config.toml
n_kv_head = 9
d_mlp = 2304
parallel_block = false
extras = ["capped logits"]
init_std_o = 0.00489
beta2 = 0.99
warmup_steps = 508
seq_len = 512
steps = 4513
Each number is 200 + 40 x the weight over its row's rms, rounded and kept within 0 to 999. Layers, rows and columns count from 0. The size before them is the row's rms in percent of the matrix's.

# down: layer 4 MLP down (transposed), 2304x576, rms 0.0171, rows 1972-2007, columns 384-479
# up: layer 4 MLP up, 2304x576, rms 0.0299, rows 1973-2008, columns 384-479
down1972,101,212,208,155,172,220,202,214,154,209,202,100,203,220,215,147,207,318,162,234,205,224,246,194,129,202,208,250,182,209,202,127,162,271,183,174,188,211,225,136,236,208,262,174,269,119,220,171,225,259,186,231,184,226,205,141,156,202,209,205,126,242,198,172,207,194,221,242,187,227,245,173,179,243,189,208,238,231,211,243,158,231,148,126,183,175,158,181,218,179,214,178,170,203,195,252,182
up1973,107,229,164,205,193,189,223,164,206,200,70,271,252,216,200,151,206,233,225,85,204,208,213,238,182,162,182,139,167,177,156,259,229,239,216,229,180,116,194,229,196,166,228,235,142,220,180,214,176,199,184,193,150,163,170,149,138,210,202,215,233,309,188,202,218,194,270,200,162,220,235,230,112,197,248,218,180,221,203,228,241,95,217,155,229,177,169,96,213,176,202,311,258,192,191,266,171
down1973,096,187,211,190,157,150,202,195,207,160,238,202,227,142,220,190,153,187,204,202,171,213,239,231,250,262,211,218,252,194,210,173,219,236,230,176,164,182,191,125,202,195,182,249,199,191,291,221,248,182,203,215,203,174,202,261,229,276,238,242,225,189,116,190,209,141,187,211,184,236,221,183,206,196,204,164,245,128,216,178,135,189,251,249,216,186,164,184,273,260,174,264,151,128,210,161,195
up1974,116,270,163,249,241,183,128,192,179,169,123,225,279,240,244,283,213,196,213,198,243,126,229,191,263,203,213,187,263,241,120,230,233,217,233,241,200,178,317,207,216,232,195,162,140,172,201,231,156,172,163,268,182,238,273,190,218,186,225,197,218,216,210,228,166,248,262,117,187,214,196,157,114,187,251,222,260,186,224,254,188,196,180,176,172,145,152,226,320,195,227,246,247,200,197,160,188
down1974,121,221,184,247,203,214,192,150,209,155,161,185,244,109,181,208,268,204,214,173,275,188,238,173,189,167,221,254,244,218,152,224,250,266,238,224,180,187,165,231,258,117,225,202,179,181,202,104,222,116,186,223,238,233,221,213,202,157,155,144,217,208,172,186,166,167,226,188,193,0,149,331,210,212,202,146,298,278,263,206,180,319,193,209,197,182,200,212,219,233,238,246,216,143,191,194,158
up1975,105,160,183,177,258,221,193,209,139,166,157,145,210,190,269,223,203,211,198,192,201,224,173,222,224,206,145,208,222,222,163,181,213,216,248,172,229,215,203,153,206,182,266,200,230,195,192,118,174,220,239,316,192,190,282,189,146,148,156,176,166,225,188,281,186,115,198,249,206,264,178,289,151,159,195,154,227,162,195,231,254,189,229,224,110,180,160,228,244,194,239,213,201,234,192,141,215
down1975,110,157,152,164,184,216,165,183,213,150,189,216,223,263,198,242,187,186,259,188,198,148,138,202,261,194,202,162,245,204,228,208,233,202,117,213,196,238,198,213,170,233,155,242,178,210,283,174,143,209,239,207,218,153,218,247,211,223,160,144,221,186,204,196,191,225,179,217,229,281,186,144,172,164,257,189,257,197,124,247,290,192,226,185,236,206,130,218,165,259,225,266,195,235,160,223,194
up1976,100,247,138,217,205,238,235,215,241,202,185,240,207,240,172,198,164,221,184,181,206,188,205,235,241,209,171,118,177,236,159,217,160,201,250,255,190,224,192,176,217,191,174,252,203,201,232,195,168,147,178,212,202,178,185,209,264,210,132,239,158,216,207,216,225,215,220,217,172,253,223,182,228,251,247,173,235,146,247,253,222,170,194,210,179,258,203,171,223,126,286,190,258,149,205,205,160
down1976,104,162,144,204,194,126,209,159,245,215,180,196,196,159,179,235,182,204,250,236,133,236,239,205,181,175,225,215,202,235,239,183,238,198,188,233,194,255,267,222,205,187,242,185,224,188,168,168,198,239,155,174,232,240,280,164,98,208,260,210,197,180,210,222,126,183,189,204,251,205,240,199,187,198,197,230,199,204,142,120,187,190,213,187,222,156,224,242,136,195,171,199,225,167,215,163,230
up1977,094,177,161,164,120,148,175,211,138,233,198,187,200,218,209,165,182,237,265,234,160,239,211,301,159,240,245,173,122,191,219,183,203,149,200,209,136,152,221,200,184,240,189,89,177,171,166,190,162,199,144,175,246,197,161,185,254,133,206,230,158,230,215,151,124,188,174,202,194,208,213,172,164,95,116,229,215,209,194,155,195,207,190,185,221,211,220,245,162,167,166,143,242,198,251,273,145
down1977,095,245,178,188,252,269,213,176,194,211,180,188,257,198,200,186,222,167,199,210,255,159,204,220,223,212,187,151,204,234,220,189,177,227,230,153,163,199,216,190,267,131,167,265,232,204,193,227,195,255,204,199,238,239,157,195,224,198,210,228,183,201,185,198,217,232,229,170,216,224,154,140,294,244,191,201,260,199,230,240,239,190,237,196,222,182,246,180,179,146,219,239,178,217,169,168,176
up1978,098,167,146,182,226,239,157,177,199,132,200,228,261,192,236,210,303,204,243,195,237,126,256,162,233,224,218,178,176,235,204,217,231,190,204,210,221,200,156,170,148,182,214,200,154,181,138,200,162,183,171,211,171,154,228,197,195,187,272,173,147,191,232,192,146,184,298,219,249,221,183,244,173,176,180,263,244,191,234,154,150,210,215,272,214,169,162,196,305,199,253,245,279,277,287,167,165
down1978,099,152,273,125,233,189,208,188,179,182,210,155,242,220,262,134,132,275,167,155,181,213,154,201,108,239,205,218,307,147,236,207,204,182,187,187,243,171,208,132,202,165,178,226,203,221,215,258,174,151,205,254,183,244,181,208,164,194,197,216,281,241,194,203,230,229,195,186,140,207,204,158,143,176,154,123,249,224,243,256,237,267,199,155,238,190,268,214,198,219,202,202,215,205,238,201,188
up1979,100,196,149,187,276,287,180,192,187,225,174,244,188,194,212,241,176,195,249,234,208,216,256,219,216,234,176,157,167,248,220,177,201,204,156,127,223,221,190,206,209,187,280,211,194,210,195,196,157,202,127,245,214,196,245,190,155,230,155,180,172,223,157,191,211,145,140,144,229,208,216,214,205,194,183,198,170,190,213,244,198,208,139,170,160,192,207,102,228,177,216,238,257,201,246,174,251
down1979,103,185,200,250,192,213,154,202,174,265,193,234,155,144,211,207,177,183,165,275,255,210,213,153,120,129,141,250,233,236,120,168,161,229,230,192,205,227,160,198,238,302,200,177,134,226,244,145,304,208,249,240,208,197,154,251,142,227,219,220,218,283,267,141,168,215,190,164,191,214,221,232,238,183,242,223,167,173,201,207,194,162,197,175,157,212,204,194,169,176,160,193,169,195,200,178,185
up1980,102,178,180,246,300,273,211,161,190,194,181,165,151,179,185,183,203,277,205,255,123,253,198,199,229,202,120,203,235,220,205,111,218,260,172,202,215,284,316,296,191,172,206,120,196,155,164,174,162,144,171,162,165,240,216,270,215,270,236,202,179,197,198,176,168,205,268,221,181,213,194,223,284,217,184,171,211,255,187,234,207,220,114,225,157,221,274,196,283,187,236,246,187,192,223,182,190
down1980,100,155,208,220,140,233,173,209,140,198,249,215,154,231,219,229,199,224,190,189,199,134,178,188,105,244,199,286,222,244,239,227,188,207,174,163,267,213,176,106,198,133,217,242,257,205,161,142,187,184,242,234,278,259,265,210,168,128,216,151,162,250,218,88,195,220,118,228,226,255,192,156,203,241,87,160,156,218,188,179,165,215,156,151,175,170,193,208,224,196,242,184,231,236,215,198,185
up1981,099,179,168,267,163,206,248,218,235,208,162,233,181,230,179,234,202,235,256,222,184,265,280,189,147,154,225,192,186,151,237,193,224,149,229,255,203,209,222,246,190,211,222,159,230,215,233,214,138,229,175,205,247,237,230,160,215,159,191,227,192,246,294,120,217,183,235,184,169,205,236,209,251,224,177,180,213,184,128,211,171,205,178,210,111,187,163,161,219,185,237,250,219,332,232,109,269
down1981,099,204,217,173,181,202,182,225,170,195,154,146,296,196,224,263,184,236,143,206,162,232,172,130,201,196,209,260,207,182,285,107,150,281,157,250,282,198,265,248,170,291,124,222,195,236,216,200,169,191,208,170,168,201,155,202,241,272,185,180,209,199,159,201,274,224,145,227,218,218,252,201,203,148,197,267,198,160,202,200,244,182,210,130,270,195,224,214,173,200,184,166,198,207,177,244,190
up1982,106,205,185,195,245,204,185,144,137,207,238,152,233,250,195,182,135,192,188,141,223,158,134,222,196,205,198,134,276,201,42,219,200,176,175,200,258,246,201,260,217,204,124,178,229,234,203,200,206,126,259,202,242,164,211,212,208,198,229,198,246,197,198,161,240,204,209,190,167,223,158,193,185,221,175,121,266,209,246,235,206,225,214,167,178,195,259,182,259,171,181,296,211,226,207,207,172
down1982,122,230,199,248,263,225,175,200,221,251,230,158,109,202,288,201,177,201,226,210,231,177,236,196,201,248,168,257,252,190,229,186,229,178,188,155,168,213,169,222,219,244,245,178,204,182,255,205,237,222,166,277,208,183,253,218,180,195,190,150,202,104,227,227,202,166,204,192,210,255,250,198,266,222,147,270,220,215,211,268,190,176,250,190,203,251,240,193,203,141,181,236,166,200,222,148,134
up1983,102,155,176,142,193,157,140,204,202,243,221,253,232,195,193,135,216,260,299,140,230,155,89,276,169,208,209,156,212,215,214,139,239,207,171,191,158,217,202,196,104,139,266,195,188,166,181,203,149,216,233,177,121,160,182,209,162,203,177,225,217,276,188,227,215,98,144,214,211,235,215,238,193,246,186,129,277,245,198,292,169,167,166,135,205,145,209,281,257,195,159,178,335,196,254,203,199
down1983,098,257,208,195,197,243,198,226,168,274,149,185,276,251,219,180,218,182,219,289,198,188,243,182,280,157,181,188,177,162,192,179,130,186,180,183,244,143,157,283,135,221,179,201,199,129,189,157,159,277,170,180,172,157,209,151,260,238,169,147,266,198,152,212,158,218,199,249,211,217,192,178,193,184,167,178,168,138,252,237,219,148,181,187,212,189,199,185,198,228,240,217,208,163,122,228,174
up1984,102,264,220,235,155,174,202,255,131,236,161,184,266,232,228,300,187,162,184,253,193,150,237,241,254,236,168,197,214,155,177,297,160,206,165,189,161,185,286,198,170,187,197,192,169,123,196,184,149,144,184,193,220,124,176,220,209,193,196,246,109,213,270,217,180,129,255,123,198,259,167,251,204,174,193,125,148,157,228,208,223,210,174,188,205,235,202,238,220,193,156,254,154,180,227,211,232
down1984,099,174,193,145,189,177,139,276,173,200,245,209,219,205,194,98,294,209,208,191,165,245,223,141,166,147,175,209,240,182,142,131,191,163,185,141,160,172,239,150,179,171,233,164,189,187,193,209,196,230,224,187,153,251,174,241,181,191,168,214,173,158,203,229,181,185,191,248,111,268,141,214,185,224,176,192,207,144,278,239,243,196,216,155,216,210,138,225,163,250,253,219,193,144,207,148,228
up1985,102,227,161,229,152,213,167,128,142,240,180,306,262,233,242,270,218,181,152,203,220,157,191,187,184,203,189,160,124,240,175,191,148,205,194,213,160,209,228,207,225,194,294,193,155,143,163,97,226,133,209,246,168,127,214,156,165,249,162,176,174,229,201,174,269,191,225,151,215,193,208,174,176,164,172,188,262,178,213,243,213,142,112,141,193,234,201,167,177,133,176,222,162,229,199,135,167
down1985,116,208,179,203,185,151,174,213,232,195,219,277,219,188,202,277,168,230,159,175,197,185,152,166,185,155,206,115,180,279,220,181,71,169,150,293,161,175,239,199,169,203,195,213,109,223,205,271,213,154,184,227,228,220,179,197,169,208,236,166,191,206,225,100,293,237,179,200,262,211,186,156,193,235,228,225,194,216,167,241,188,228,276,197,181,285,188,140,155,242,211,154,143,214,178,80,139
up1986,093,221,185,203,205,234,146,173,111,223,229,198,197,140,201,252,241,241,213,176,229,167,191,203,191,200,195,233,222,246,174,121,219,254,192,238,143,254,279,245,159,293,310,202,188,141,174,206,137,175,197,132,177,143,177,214,205,211,224,229,158,277,194,269,127,153,216,236,215,228,169,206,120,248,141,249,226,220,177,235,216,145,93,209,141,169,217,182,252,250,151,230,260,231,195,195,214
down1986,093,194,176,138,194,183,224,206,241,253,145,251,204,161,239,82,146,161,196,178,197,246,218,225,283,160,201,193,143,202,177,239,251,163,162,215,172,172,196,211,221,154,152,147,186,212,190,218,170,224,138,237,224,162,155,198,163,229,143,148,181,187,234,207,242,242,157,202,102,176,193,264,248,177,249,188,217,175,256,213,165,158,178,166,165,167,229,192,131,192,203,152,168,211,167,201,177
up1987,101,240,221,204,249,187,184,182,168,235,198,200,252,181,205,260,256,210,298,256,243,245,291,164,174,247,261,149,221,214,198,174,205,193,234,231,204,225,221,257,283,193,194,223,135,194,162,252,124,233,205,267,183,203,260,185,148,212,179,153,202,264,209,227,201,171,213,165,207,251,114,229,180,122,176,137,188,114,194,196,188,247,168,268,189,148,213,292,230,247,167,206,186,212,233,156,177
down1987,108,175,246,183,249,195,230,174,260,112,195,186,157,229,191,193,165,243,53,212,177,184,137,208,223,231,230,239,197,147,268,177,139,216,56,200,224,202,252,238,196,213,227,265,213,146,174,234,231,213,226,231,240,235,194,228,187,189,157,215,221,262,196,218,230,258,198,226,210,255,135,93,202,301,225,238,154,227,186,209,212,175,208,158,229,239,177,154,232,218,215,218,165,170,277,153,197
up1988,092,228,241,171,254,117,158,215,140,279,167,215,183,114,171,236,211,188,226,176,220,186,194,210,174,173,117,134,220,204,136,222,266,172,226,213,180,200,242,235,109,175,223,257,219,179,186,197,203,164,236,154,163,112,176,220,222,251,168,293,175,320,159,234,104,201,253,203,217,211,172,198,188,135,227,134,224,162,243,182,125,186,135,189,182,242,209,232,186,200,181,220,214,225,218,203,212
down1988,086,158,181,184,182,214,140,221,206,161,198,193,183,231,181,156,246,174,192,183,221,184,168,235,156,281,201,269,201,152,215,206,183,226,176,289,214,201,126,220,198,242,180,258,227,273,189,141,260,201,208,202,163,261,227,183,172,258,203,161,285,185,174,212,238,168,129,200,237,199,175,128,196,194,195,279,171,242,211,196,321,167,199,208,197,144,171,186,179,178,203,201,282,157,240,196,147
up1989,105,199,246,209,175,149,142,203,188,236,201,185,249,209,161,172,204,194,271,105,187,198,237,218,264,169,183,157,207,185,148,169,240,219,181,241,175,173,233,224,135,203,168,142,115,182,164,161,155,200,150,244,128,169,173,225,196,238,163,187,211,263,241,269,173,209,201,189,220,240,219,237,180,253,241,116,233,238,200,223,239,153,209,247,217,177,182,183,182,211,192,213,236,209,213,173,202
down1989,114,261,179,237,204,194,237,106,173,214,213,193,187,205,280,132,174,197,197,198,220,186,196,177,217,149,188,187,127,213,223,259,140,208,162,193,275,260,164,215,227,160,156,118,182,216,167,181,193,183,193,204,275,129,260,159,195,197,211,221,210,145,215,148,235,202,298,232,231,180,162,171,263,238,147,183,203,145,226,114,171,160,168,194,141,111,232,212,176,176,167,193,171,111,178,149,110
up1990,098,201,203,207,139,173,220,263,111,223,153,207,265,203,242,214,178,132,193,174,199,225,225,219,195,220,194,231,217,198,227,192,239,199,135,232,210,194,321,109,193,192,187,223,196,222,202,192,255,207,117,208,201,201,205,239,223,236,122,197,195,184,166,270,176,231,155,210,252,219,181,243,129,149,204,156,181,179,220,296,193,187,173,207,83,180,246,170,233,196,220,216,259,192,150,262,129
down1990,095,168,208,161,209,194,158,196,280,185,144,199,185,279,218,283,203,271,141,228,216,223,220,256,169,241,168,180,241,195,193,175,192,207,172,147,200,279,144,194,133,208,219,175,255,154,260,243,218,198,200,241,199,214,230,168,201,161,216,228,173,229,236,112,205,149,188,269,166,254,165,209,221,184,130,145,179,210,212,201,218,202,162,203,167,246,230,231,206,236,187,205,204,177,259,201,158
up1991,095,176,165,226,270,236,177,218,162,246,255,169,157,170,213,265,146,257,270,224,215,144,222,218,175,185,283,164,201,181,162,248,208,240,175,231,156,193,157,233,128,199,168,210,199,229,224,126,159,222,149,191,246,180,243,205,176,228,236,251,238,195,213,190,171,227,248,225,175,201,179,203,170,159,172,179,176,229,260,186,130,202,243,220,123,210,206,252,224,157,130,188,233,216,232,153,151
down1991,088,184,158,245,166,250,272,194,278,221,150,218,117,189,245,254,228,228,238,223,173,181,151,218,193,216,246,199,194,201,166,184,179,174,211,188,207,176,247,154,164,200,240,206,204,194,224,278,149,165,155,184,138,181,262,289,172,186,212,207,231,184,273,185,246,162,190,181,164,242,242,170,157,209,132,187,213,150,231,222,240,185,258,286,194,185,273,209,170,178,158,86,212,164,213,242,209
up1992,105,179,203,251,243,180,168,226,158,141,255,173,231,185,152,194,157,220,221,247,262,163,177,147,179,240,222,196,181,154,197,188,252,212,214,224,175,193,156,192,187,236,228,131,161,187,180,205,190,158,182,266,141,194,240,90,239,193,146,275,174,166,128,256,243,184,222,187,168,232,175,188,187,155,229,171,226,196,208,246,165,199,213,166,151,203,176,276,192,174,182,216,170,227,265,263,152
down1992,106,248,226,185,229,217,217,110,203,185,237,177,168,106,204,239,180,146,167,144,209,137,235,235,209,206,194,147,159,150,234,305,217,234,185,191,174,153,247,187,208,171,198,220,152,240,191,221,272,183,239,230,194,213,216,154,166,212,197,233,168,210,185,226,161,156,210,158,198,228,196,202,304,189,199,125,177,202,191,290,169,233,232,210,192,116,198,168,197,209,153,136,239,232,199,228,252
up1993,100,198,138,239,169,211,219,118,224,270,214,228,193,183,217,235,241,208,222,148,262,217,220,154,232,186,139,170,199,188,250,114,162,193,217,197,161,207,159,164,131,242,148,162,219,202,137,152,178,214,162,210,270,211,168,242,183,263,222,235,154,206,221,192,245,148,205,200,145,273,201,182,209,123,204,158,223,157,234,270,189,146,235,132,163,232,150,149,215,248,219,191,229,167,134,270,168
down1993,093,175,232,160,168,186,210,178,191,164,204,166,163,261,217,207,236,265,113,156,199,188,218,220,148,229,258,179,186,71,206,212,114,207,216,125,194,223,210,221,213,200,215,186,249,225,147,201,203,139,225,231,202,198,271,194,189,224,190,166,208,128,221,165,245,144,151,218,182,269,135,141,121,198,185,222,223,230,182,240,245,186,193,212,234,143,185,221,232,151,220,194,194,169,170,185,252
up1994,099,180,204,207,132,173,188,244,223,174,136,219,216,185,266,271,171,171,210,174,220,231,235,171,196,247,193,171,222,270,187,179,131,205,192,264,265,243,249,186,144,252,263,162,208,149,163,141,254,175,183,266,107,145,187,180,181,263,217,209,182,242,288,157,203,216,226,152,173,210,166,163,153,151,222,193,186,161,212,219,163,224,232,234,191,170,193,190,209,219,137,274,177,255,163,176,220
down1994,104,229,182,306,176,159,135,181,249,188,237,288,185,194,223,209,252,236,212,132,215,87,178,191,190,156,119,203,158,177,125,181,251,189,132,218,155,205,199,193,244,214,239,202,273,176,126,197,291,226,214,205,201,241,108,154,191,238,184,216,263,178,235,217,254,216,150,171,188,191,197,199,184,166,216,250,142,221,229,199,229,254,229,230,175,216,178,183,163,278,171,208,190,222,165,198,276
up1995,106,136,208,188,200,153,126,256,131,262,128,166,209,199,190,230,135,259,257,182,224,174,230,236,132,133,192,188,241,182,167,172,191,164,208,296,190,198,216,268,222,292,166,166,122,155,93,201,217,145,315,193,208,207,190,178,186,246,191,216,160,173,210,271,162,243,157,218,226,223,139,196,157,189,220,230,198,213,106,234,171,187,247,181,152,195,192,207,151,212,211,192,228,261,242,232,127
down1995,107,187,208,204,194,221,229,202,245,171,137,210,174,162,221,247,176,185,112,202,291,192,233,235,124,250,192,166,242,226,209,191,167,333,191,209,262,215,204,204,225,238,206,221,187,213,214,202,167,161,192,286,178,152,192,204,139,124,240,196,143,176,142,179,229,168,195,201,235,214,188,228,167,199,185,257,160,225,160,232,257,230,202,197,162,234,178,309,184,231,212,250,161,239,242,205,120
up1996,102,198,102,229,190,221,208,200,167,263,206,205,220,158,171,238,178,190,249,177,189,238,216,174,229,193,257,179,220,212,184,148,252,216,95,204,191,196,225,160,239,148,264,177,187,201,205,186,193,228,199,198,233,211,257,254,228,210,228,232,234,226,177,172,185,203,170,211,206,201,230,219,232,163,213,199,273,192,193,226,178,221,227,203,155,206,226,129,215,263,230,266,316,265,201,151,230
down1996,091,152,262,225,225,226,206,135,150,177,119,140,198,236,236,145,270,165,209,208,216,232,212,186,166,225,229,165,205,217,237,222,166,166,225,185,255,166,243,267,239,217,154,260,290,133,159,183,302,232,198,217,75,183,233,211,181,223,232,197,244,189,216,109,184,148,193,192,240,215,229,182,144,230,235,212,224,259,235,207,152,234,185,190,207,179,189,253,117,255,202,166,247,186,229,268,212
up1997,100,182,223,217,241,190,191,218,148,247,227,172,196,207,263,236,146,166,213,239,224,274,184,112,189,230,236,229,156,315,234,212,216,265,201,172,178,232,180,285,240,148,238,219,233,249,131,207,163,200,151,241,226,218,294,166,184,212,223,205,233,198,158,227,171,243,164,131,182,184,219,199,167,91,218,229,201,168,178,242,230,198,182,190,196,232,209,239,164,228,221,283,260,173,180,199,185
down1997,102,187,167,200,189,216,274,197,114,226,156,159,166,149,185,243,192,203,216,267,281,197,236,215,242,176,211,189,222,204,167,210,243,172,245,245,118,293,202,212,167,274,264,249,174,195,261,184,218,166,247,194,203,154,220,232,184,161,264,264,248,171,266,157,219,98,177,201,170,227,155,172,199,174,190,168,275,139,238,195,209,175,215,229,169,235,217,207,168,138,170,242,125,284,206,225,188
up1998,095,195,199,159,219,214,207,152,142,214,210,258,243,218,245,189,169,167,251,149,259,168,190,187,187,144,219,243,286,221,222,228,232,224,119,217,62,221,219,236,183,301,175,217,205,210,239,260,212,208,222,186,225,229,203,184,152,188,215,155,230,202,230,238,188,201,195,215,191,203,300,169,265,227,198,228,251,200,200,163,187,207,257,239,142,216,231,200,175,247,161,220,190,264,218,190,185
down1998,082,196,224,213,166,151,262,176,250,182,164,182,229,281,252,266,212,207,185,162,180,218,157,173,185,186,204,218,188,245,164,168,168,213,176,228,98,195,139,180,203,188,164,268,145,184,252,190,201,237,229,165,182,264,181,102,217,183,216,177,205,242,282,205,207,83,231,263,171,182,216,202,193,254,150,174,160,223,200,197,234,179,116,171,180,235,239,198,202,236,203,234,190,150,259,178,196
up1999,096,190,116,214,219,213,150,215,228,183,193,193,201,239,119,171,171,170,148,165,164,166,177,205,233,191,150,266,215,194,227,149,174,162,183,288,196,260,300,194,224,193,245,163,220,201,165,230,226,199,171,173,174,115,205,182,182,193,173,160,168,199,215,215,217,159,206,232,163,233,129,250,185,210,183,184,275,245,118,250,258,205,165,225,294,245,270,186,198,201,207,261,223,251,185,125,218
down1999,099,194,214,97,179,230,195,183,189,227,142,202,169,203,153,223,222,219,179,215,167,147,220,225,217,267,163,195,190,257,150,174,138,169,129,231,106,210,202,196,126,190,169,155,182,207,203,218,290,238,270,236,239,247,185,248,218,226,143,278,271,177,224,112,171,186,185,170,129,241,241,238,174,230,214,138,129,206,221,214,153,194,172,261,148,178,246,263,201,269,192,196,177,173,225,212,169
up2000,103,170,149,206,248,216,179,199,191,221,138,233,203,135,173,263,311,235,253,223,198,107,227,222,165,155,145,254,244,221,139,216,246,202,230,219,113,195,255,197,199,108,280,177,190,127,125,168,187,223,182,273,168,203,226,212,184,152,196,219,179,221,280,187,156,185,168,220,172,242,183,223,226,212,199,258,196,228,152,179,247,200,149,267,164,226,214,212,287,171,207,270,211,258,221,175,276
down2000,103,196,187,226,198,281,220,280,173,265,197,149,153,285,197,202,163,236,268,166,129,220,172,167,180,239,208,286,230,148,263,273,294,202,232,152,130,173,124,213,237,155,244,225,230,240,239,138,203,256,254,148,209,184,275,178,302,193,137,66,165,190,149,192,236,164,128,206,191,197,219,192,186,203,118,251,196,195,232,216,242,192,251,183,161,204,173,222,161,227,245,235,219,139,81,209,180
up2001,108,224,192,232,137,265,178,163,192,193,219,203,253,243,204,219,143,215,246,205,187,194,273,233,191,129,236,162,228,266,201,211,294,172,262,205,143,144,181,186,256,247,249,203,153,209,169,190,170,186,195,257,164,215,252,169,163,220,200,221,180,204,221,131,162,177,149,180,196,189,173,192,161,188,188,220,143,228,204,224,197,214,195,180,148,216,174,201,211,181,223,278,190,163,124,192,182
down2001,109,126,200,124,186,102,240,171,247,152,192,199,235,193,265,113,218,191,190,169,197,207,201,213,202,211,223,165,251,185,216,254,169,251,268,190,179,243,223,200,222,215,154,200,177,179,169,216,220,129,187,184,233,173,191,157,227,193,166,190,248,187,232,163,129,160,166,171,213,131,226,174,141,194,177,186,204,182,157,271,191,159,193,303,176,142,149,205,150,221,244,263,189,147,140,201,243
up2002,103,329,204,197,184,208,151,145,143,235,197,243,264,228,146,242,170,196,249,210,256,227,237,277,179,206,225,227,182,214,159,187,244,192,190,229,143,255,275,136,141,187,186,195,167,161,188,197,214,232,243,288,175,132,184,149,211,153,235,221,180,223,190,187,161,188,161,190,105,208,167,207,242,193,157,252,203,169,190,226,196,231,214,181,149,234,243,195,170,158,156,234,240,204,240,178,166
down2002,112,306,130,182,228,192,211,204,219,166,178,111,226,223,215,203,239,230,243,170,182,204,143,276,171,183,171,207,210,258,209,244,135,135,205,191,111,255,234,154,246,211,191,178,173,233,239,172,271,247,169,226,269,106,197,185,205,146,192,259,171,225,224,173,227,256,206,154,171,338,188,183,226,196,205,197,224,182,229,204,196,160,253,210,134,209,208,159,91,150,218,170,273,224,189,205,236
up2003,104,203,219,235,241,188,211,222,154,189,164,251,257,235,123,118,185,238,210,76,173,168,192,205,189,234,216,227,151,289,108,138,194,226,213,169,250,206,258,219,180,192,253,152,208,180,177,242,187,222,180,237,258,219,171,240,201,173,217,221,165,232,199,241,201,182,161,173,146,243,155,163,240,151,218,215,219,236,260,192,250,153,194,195,220,238,113,197,202,229,187,260,302,203,193,188,168
down2003,101,236,216,142,236,253,157,236,163,126,196,259,207,164,195,238,196,235,170,167,238,191,142,227,143,252,212,181,159,209,247,203,153,227,203,215,246,217,156,247,159,240,169,235,228,164,189,206,116,136,235,280,210,177,178,273,155,200,281,219,119,271,187,150,204,202,172,211,166,153,261,205,265,118,194,173,216,195,112,166,191,229,231,203,164,158,248,239,213,246,163,155,191,125,213,209,256
up2004,099,229,114,189,211,219,138,206,201,246,153,288,278,191,208,254,186,227,148,186,248,210,192,235,184,224,175,246,201,228,73,142,219,181,199,248,167,143,184,160,141,175,168,164,153,188,198,203,241,152,149,161,174,181,176,108,248,164,206,179,129,240,215,220,182,216,212,252,203,231,236,213,221,184,101,240,227,228,193,214,144,213,208,203,192,175,261,245,160,198,195,201,246,212,218,206,290
down2004,105,187,211,176,220,240,207,249,268,205,200,218,189,212,184,172,230,163,235,251,177,214,174,230,210,305,253,233,197,209,190,296,247,183,183,182,142,201,292,230,224,151,231,110,209,147,183,219,222,264,245,210,192,261,218,195,173,160,289,176,197,201,212,175,259,193,202,194,150,225,179,216,160,216,248,133,226,105,212,191,166,250,192,210,162,173,166,265,216,206,147,203,210,167,109,231,206
up2005,103,247,231,237,195,136,173,146,273,189,193,205,221,237,215,220,160,225,151,207,223,194,214,194,298,111,162,211,198,143,116,153,269,164,232,230,201,238,225,238,241,158,174,194,141,170,144,206,224,230,245,220,180,193,271,135,189,122,132,228,238,252,158,152,149,195,221,209,194,204,196,210,223,179,195,193,185,194,197,272,177,188,189,164,204,235,254,206,159,216,192,152,168,230,191,182,241
down2005,096,197,102,145,166,175,273,213,251,170,146,238,222,118,239,163,260,163,249,187,127,214,222,208,163,215,244,179,182,218,199,295,215,225,136,199,226,185,302,147,200,223,150,171,214,221,152,247,211,193,187,249,212,186,134,256,206,220,172,189,151,214,245,213,207,278,155,177,168,174,209,251,189,268,200,157,139,236,184,235,200,232,190,239,168,244,222,253,255,192,249,213,207,247,199,184,176
up2006,102,172,254,249,250,188,200,221,131,218,184,175,203,272,165,154,233,211,97,176,228,248,180,189,176,138,184,166,208,234,192,193,214,146,163,169,209,159,198,127,191,132,204,203,130,208,224,184,193,211,206,289,170,217,219,157,181,146,179,238,195,227,137,202,171,216,241,211,228,220,255,185,161,218,245,171,193,188,185,278,166,160,143,271,228,191,174,187,272,224,201,188,178,127,120,230,203
down2006,105,256,149,194,205,180,169,227,215,201,156,204,219,239,232,250,196,243,130,256,211,174,190,191,243,244,209,238,156,242,243,240,176,258,165,204,161,137,207,170,153,230,200,202,217,164,261,222,192,198,226,217,194,227,211,213,244,213,234,208,243,244,243,271,184,208,233,283,199,111,221,202,165,233,170,218,223,228,200,105,222,167,221,145,194,250,133,162,115,182,249,136,151,291,213,193,227
up2007,099,212,141,197,188,245,118,190,177,169,193,217,228,198,211,185,219,248,218,223,240,230,223,194,126,247,272,243,195,271,123,215,214,210,209,201,211,154,204,135,214,174,236,170,103,159,142,162,62,237,218,225,259,200,217,141,148,209,171,201,165,247,165,129,148,177,140,143,234,218,216,350,158,162,165,260,205,241,170,230,220,179,156,223,188,200,256,185,143,177,177,187,294,177,247,221,182
down2007,089,222,225,197,214,212,286,194,165,199,181,154,190,244,177,262,197,205,157,176,160,205,194,225,184,154,208,156,207,242,223,261,166,181,277,253,194,251,169,168,133,136,136,224,251,232,131,309,280,238,184,210,214,185,151,243,205,196,168,195,236,167,219,186,218,201,234,224,157,236,195,190,237,229,178,208,204,190,134,254,184,219,247,182,208,199,187,229,135,244,237,207,213,199,122,279,183
up2008,095,203,119,144,135,167,244,169,190,247,176,215,216,231,150,239,216,179,258,251,198,162,180,273,185,202,271,194,237,236,264,190,191,202,159,261,227,280,189,164,205,234,183,253,136,224,193,217,277,209,131,250,223,154,195,158,178,260,223,146,233,164,243,154,143,181,176,199,207,215,243,219,201,253,183,159,316,183,168,185,215,175,153,229,201,121,143,209,163,268,210,248,205,123,272,139,187